Weights of a small GPT-style language model, trained from scratch on English Wikipedia: 6904 steps.
Each number is 128 + 24 x the weight over the matrix's rms, rounded and kept within 0 to 255. Layers, rows and columns count from 0. Numbers have three digits each.

# layer 6 MLP down (transposed), 256x64, rms 0.272, rows 103-152, columns 0-63
139159087151104111162108108130124112120107198153166153164099117136155107105151148168113127122114136156128087149138109106132161168117133113134126135173127132127106081145151117106143166150150101
183132121112145107108123076138137137140101150098132119127153127093125099117088136125114120146111151120102123126074128074132128152150091140136155119073117151088090139129112127143138112156163099
152109128117103118138143151071090171159120152125175113122133111139096132171054140147108149148126103097123119172100103065101118156141081108143091134110128124147134122146150125123118165161114100
112108117115175095105115120167133166145101118181122097115130149161114129121113124115123162134112106119165115128113171116113105126123136149103102138172119084085117177133106084099144160140093145
136157122143107155109119099128122145122131164124110079121125136123152107136155088115157128090114183156125128139123138122084170117118160094162160140156165179080083142124126133127110135077166141
130111120130080155151142105124085124162118113128159197119096116164139121135149161137139111142177141148111133165133150129076140155118116130186153120097125113193069151142104153163120143101149155
158095149108155146115124098127108181082144129132154148112124143108099120138118073119123123159129136130126126134096137075135153090140128139137117107128138158124122141142108126135100094098166127
110114145106138121115113085117156120140078100151114159148102077102125134108147117108110151112115108138170097128133115110120096139150133116159134116139140081108089105146124139156135125130141074
133097148123115142146163175093142151127155129110168147136131114156099088134106146101058143115130162151152098086122142096173118116094124166069120096124113132134128136138099148104109150104116100
082121193111082142097133148146111137089135138117150131105112143110123113161131109144107146100102133164154088113123154124111145105119141141142125128119146164113129131175154123148092089126123093
117094113151108095126124088134144151141156136124126120097143138150116135137138083128122137197140129139148104116128108168128102127147094127145159149122128116138139132186134103122150195145123116
151116162114132113110149107112116146098102089126170083125136106167133127133116098154156133121162124117110100140082122105142099140112073129101107076139089110099110164137144107096109114108124128
118101058113099096129104139113181094128179106139122133110179145125141145134128158108096171137123093160070122105140100145115159156127091137144090073102127139115121082163167159124131118138124131
121066152133149107137117177187088113135128126092172099124130140127138139142138124093159169100108106129132151127133138129128172128110102153115105120140136089153125114087101127101107117162152151
098121121131093125155133138166096102153099126156097114105095150120115096127093133100128169122117158132122129139146094166124113124147116161121161145082153134149094152155149123134179138110103115
073141125145132119112094111130118106097107136113136104125125156120123143109095137114136183119177136170123102108142098138105112114120077072180104119099118114128171159147118124073117105140123152
126156137126128124129117101129135148156091105163124109141147113149180146145133151122176116119155103115153146116096148117112135189162160120156136140142130160121105120157125123147133090077109123
157090128102171132140115121104112142159122090137118117108133141125145134146148138175126098146162095115157108103151127114110185139081177127133134132098113123095161108123102118118152155129113116
151127167118098149139134134141104116145154143120140115144111130156150128110127122128100136108130102134119109119124104091118190180102117120143122113137119125144070098132136120108135171146102118
156107170094115160126118072088123132106134096113119149170168120092149110157159101148126149171168128102142130120131149134192102110153118138077096115118136174081121143143150153079136147138127093
153093121105137107130125134137164151091139122117098132115118054176088109120125171122133100113141142144129121165124113171091142136121121155083159119106142151112141155102086124126141167155123157
104129119113102181172117139158136113133128144149131089123102130147098184137167132176141165107138145160117139140176116130163126145148145165099143123155122157127150152137134134103144163110108168
122124131120137085167140130096158138129079120145123155131105177089142173115139164127139103141142098120178059145128111111142142122122138179157110115142109120139066132145126149117118166109146059
105145164124081137121139090161130142156127125156109121140144135142142165121115132129145148121111127158161160146099151158190108140123118139122123123146145155117152112161171173127065144142139144
113101119131118114101133134160184119168161159164135119085120139108120102101098109092140151168147125123121090119109098138102126142147159136160134144089146129095166101107151137126135083105138139
117139144145108158122143113112136168143089114152134102139150107138094148112144175169130112120168114122153109110154179128145076109084143122104120109129143095166151149113113086124144119115084103
129139137179106117103139124160155134106124148109153122119155206111105156146127150168159169111142136104162072149085146129099072140103136161131073128154154106123148143132117107121138099137145146
063111132149100128097160111150123123113137094099148152135104132157144095117126142158123146119122140088111079118147150143091182133124113140117159123142121143149142102129141099104126090156138171
125119130142130137101100102102110133098122137182127153176143140131107132134096134096124109163115120088166160154133140098144135119159108133130137104082154118105138152113120148162125162133130124
125128156144153135117138119071133126110126105123120123145127114170108161096134099107165165115101147123084084168095068143137129133153114131132100163149115155166117142123133144130152103142072104
095122128076147111115117139152108155155120085125110145100140137146114173117129100144150144133115126115141145127124123115158138127136121190107155130118135142109116137203155117094204156087115088
139114134137162135163111146139157167129168095147162101154137138167137098103118056124106132100098106113113102122118118154140142101135159109123133158146097142173144142099098116166138103137122186
119150127169117089131117118151151139159061093127158163120076158103126136112137110103133122144130106129170129099128149112199129138120157137128139118069140109078139104155143141162120136129132132
130141083119107136144103136136175157163078121102174134136126144159121088098136170096090146151091176136099167145130078147089148124135138076130115130145109104099138130146120109100119106105123123
122081060087158118144131154136131153146177128099130121163130140152090112117165156117133168090144174157140147125151140120069155126090119122151089128122099115083137147157080124130163095129172106
113110143134142172144116123131133147119132118100123156133109136091143134134100145189155135099127129117127119128112087159100141118104156133125113185153149129142156157161126152101145113151139138
118151141145122078139093100145149150116142136145167138101128117154142159191105142114151161097090094160132111139115156115118147116096121104102157128079136125103115141160110136137090128138105166
161137166114117114118143144127080165148112125167114117163138174131151118117190102128130133144155109129138080117154140154146116129064145176099140127137095134126117131076117126105082067139119128
138155154105107147154093156113149114154139116146148120129131123130142075138120158090117140145139120124152082145164157117147104087110116173140108091134117103131150135130104126186118137123112091
146121110103114149141142112112100143151120093112133102124152127116167134102128111124114150156149149133153065169177138127118148111120188146117093122117146129114142165162111201134092067105123131
136062148131123135174109107150086164143120139164121131140125139103135159135144146156137140100125099095125125166140140145112104160116123109096148175129170132133135142152131131097077140115149143
119149160113135162146137090140133110094094098134142114133106095150165139151110134141111139146156108119149127104099140107132151199137125106141095133165122075124128106132143121126160120132105136
136096098130125170139129115127109105146141161119123099105106056110139140135131143164106089127122124140124114156153142121103091121119129095151110147170138153089149130146134107109154130182136123
141149097135131150149142124143125135156151101145188112145126177116134090072118136149116114113133090114089148122089085124125114148123112125151133088115131144113125125114171152111145090167175143
108101141111143092140120133107107131112103105107118143136134116101163144152152080145155115149140144090146108166124161151129160096137110136121114147135171083156136140131088095120142121142148122
147160112124122112119128130146083128122108104133140119115117125176112142113142086118096124167074114125090117161095100165111116124097137130141077156096149155135178155144111120127084158167088148
151109139155148161140138101104178168126140148122144093127143110137160168112108159112111108107071095107117138102074140141158158135155142129153088121102146152166114133074123140140142095162082135
116087100134144128136132108092129162119111167104143087119120043190150156131149132149148171116117125113190161127110136138125114127135154107112103153140161092159137173108138150111155133109143165
102134116142138115098134197169125094122134100149104149104148161123135113159133155154153088149135128142108070152099157152125138095085125097142131128178141174059111130129140120133089117139120104
131159087120092107092124100143111164157115143096111100072127105124171133119146113144131106112096122158125120150140104145084131157120144078172118152102136134078141098099129116111139129136123120
# layer 6 MLP up, 256x64, rms 0.279, rows 104-153, columns 0-63
146164131101111134159141154132120101134112116091151134127112125162102127153119121110122125155119149130114114082143154127124107098104117135123126089144125065100171091161112114099169132121126149
196125141106165124134138139104151098145096123121133098159118128170103124128091115109155108121117132109102132155161184141131079139107143074100161113144099109163102091145114171085133149157111144
159100125174130155176147110135108086113164119111132154118107138151128126151129119105129156136135145117128139103166079124085103130133148101116146088109120189128145103099182152134161092143150148
137130117117132128084116155131123122123133145128117141120101183124114134148136132130144124152125159101127120089134086146180111133104114126160102150137126147098150164089181130171113146118102102
148161081120105103153085156154121122123139146092131081127157160123110129128153113131153127127112115174152097141167104128129104163141155114107111121166088119094144118091171130132125132116141087
147121123171078161145104117162145105096202082088185150123112101122078154104128136130127155095133149155118131129112110172141125152153152146103094168109119109121129083166097131138092163131081121
096083102134115125115145122134104129140169123096102089151149125146130111116080112114097102145113179103125174117117159129150156123135153106131143154152118162129093113140096187098131134138114105
131117152080109144088135124146069138096125124106086163151120162075107108131114126157175139153139157141110116141143123106161132131150147113152130165124138095137103123094144139114136170177102131
149092156120179130130113130115151093134109123105169171107083135122118101107082115146128121112173114097145105139109113143198132127155119124103122140176134082135158093074083116176165128093121116
147170158123130162180144129111153155115074140125096123130113119075147113133135143178109128109165121127161140102149123105137153123123112145166091121113125145135099121132139165108110151127129137
147133148169129129130187072132141123077129125097107125174086117138126137147157105099097085167163131082097150137135160149119157163169182134125092114140105166081140118121136112096088146123129121
146158082132085173118165174156175117076191197101140115148080122116139142118099110153155163141143175047160123135142117152131089136160138095110165125131101142108137121142149180164121078140180074
143114114128120157124169093117116139156131080108164162155181128126094126121106110141115100150147097151151087106145103118124133143151106127106148154156115107131124101130107124122098133140150130
143100121132165101122067147176111117125127173096148111107089117108103126112170141102135126100140138118174092142151185122132120156119126098135135146132120109103180134143124126180107148147102107
114092132099124128131092096134153108108110125105141134146105105126139159130118193127185102169137167154116095067122158143096076133135143110154116124148132140147154089088119136109112155125137128
129094121105144138106139111115114162118140117160153109124086117097138095127107171136116116146152115120127111113136146140146111117150123106128115161112143118160107078109130132122118155142098155
120165112172098146136141123135155140126107127107109152115168166147086134094121094095130135115151104168111106138109109158152091114162127122109145119129103136149099134113131145055115167105105137
090108102139145124091156123104155141082110132138088112135101106122129173156125129130117134148118158132135165128125117153148110112151145146115144134148103146109173137150100125155158129132131114
166149092187151124152156150108151146146125134151089113105115076147165141091133149120127075162143106161113092130151126150132107118130136143116125134166123157127115127112114085073132134099145141
090163117163127163127143141125100107105128108139129113161151160152144179158134115108092123133141117146088135111135102111119108127135120108135148112145128128195106146117138146096104118127132188
119118094115126111105130113115151138142132110123110150136104172125130138134186095115079138135143124113135107122136139087112126059114058103142125100116147150148120123157113152135078131171126129
137137145081151082165158108150106112129168165130116108100101082113160160128151130174121098136147137096109141122154136132117139109134134098093146103108118131087124171098187146075128112173154108
143151131136159142149154106168101122122171134133149142114133140145109135080119094152130121138158114096167092104110133160113111134158101168103117158119122161117119104107098091098133142115071153
093186150138102154128159129113158154114068113131131130103152136088129128129154080101073149159134116174145151149108128129144112112167079152112130128176099099156109113113138115106133153135122128
137133142090104136108163108126151064092128134094093116127131128103175120131119078146138127153106152171119138100148099125123115127130093128149117147124143136121141145154202136117131138108104112
127146116115151107131151112131158140124113158087114123115113097165095097098093107147164116196123168136115169095142124145143115097145117128123164131135131093126116115135124124100114146117195139
180128119175154103122100134133170134116144119153082155077110146108069160124135114136093158093108122125148091162145127145174135080128112117105171098121178107112135138130108127098116145143126141
152156152120119124104114123163098167096131144143092120142093100105102110108146168119082109147143126122101140143157139138123130169141128176089119132136145121133101129101116103134128124170124102
087143133175149155125133129085113125155124108107073114141158139088109146120131134084113169101135125096145107113132191187144112096121104102087114091137109179099121169109146146117143131099130113
141125148131160088141090099104148132111146115171091141141138110079164145137122141098125130165091094092109162129139142198139106129145087108106139134129104167143133110135125118139113158123137113
136115129128119119081113137159114107116104154144150157135077141114130170138136140101109134155144151146114141093134166096167144171110157095115105141161107105121124092127099157090109149128079132
135124111184105137128146194109088124106097131121130144129125142168093161128150118103099126119125140142124177162155121125141096123141151143136146096087128144120140156127092132123097119135124121
129171103149138090146104145109137085141117164146123134136103090137146155138147173079117100123135143123129131158081133154106126100130136128145143117123142179163097140143129117143127162172131112
145155138162122111125120136195153123096153075078114128109115133132144171119110143102120155137108139145179141122122158118083134079117078174084131138159136154160110107129103147138138114113067134
145149110097167141091128151124122129162148113158105089138121129080100135074092113112131129166110137139154145155128117125158136147141110114185125136116097128135091130139155160142138158110131117
134132135156129106139133124134093106138127131113090082156157138097115162138134140133175101131115165118155105102120111104110142147139071124152143102113132121169138142125162180117122154142092102
132134164102145149110101169155145133132150155080128151167132075118087114123117168147098123094122119095136157073119142156092143131154126127112141110168113128149162082107154148149127112147155091
151150125121113110150147082125114104113094178097095120121116114134151134104105110146136118130151159143098140103093118117111098139171135170101104146125108127114128156107154156141141138120111156
116143136121087128181141130120151113117137093115119088178188103119127136148134162081175090120165117134098124113117128128140086088160121134140134104107114133199153129119140131113123155141135102
131160141141113174097113125158141088113141095120119141150119134085105122150161111125144137167119124180102157131155114104126130102145088120145117147093114130117139098148145112117125116150218145
117140131111112146135115114119139154087150152148136166141139174148171149090134059138136087103120102125116155099170105159144125128110124098121161158105157112159137140130125118145104120135110165
180142170116148111137163107123115132137102163127116099115149196095164143109157091112130117145084119123127133135137142089135069123132108155145157094170115113122106106105123113139102101134132125
124116093183121126138097130113148103105153116122138101100084118158107131082125166115140126103119120153140141128135106114162093134128144151123092097127161099143133162153123131116131144134131151
148137136107125123141155117120146159139168144105112148112100119125124114136112110136139118169097132121162099129091093123120102117106130157073123103124110149145110169104167144157115131107137094
115112157125137173141165170147158125129139204110142101145157156132120109096117120109187101100100128153164185112127164140154148156112146115070094114121135080130121169115101153113117093132149172
101093149141154108127101122159092103146207150136125150081162088108117111159101148168091116142104135118124147104123112143065116143133127143146134164140159155125118143091124128162151121158130134
137099145166146136137140180129099126093137142118096142129097114099121107134104126144162109123138099089121122135171112137107107143126194172127104120098140115146159194173154118113120149160077108
132093106104160117118094147120138149175091108093111120101135128102150127083120131114151130078179130141137176149173133142151110107113160103118098200155125109145131111168135133178160158155140124
071153124133148115134145132081176092114149131128126093127168100085132094147096121108154159095109105130099142124126142169119160134088100142099104092124143134157159116129110181116147149176153146
127126144101136095140141106130147093173119111120148126152143112105116115117115150110156162137152107108152171111128117109157101119133115085085137120130100141129152102120158176095133137138086139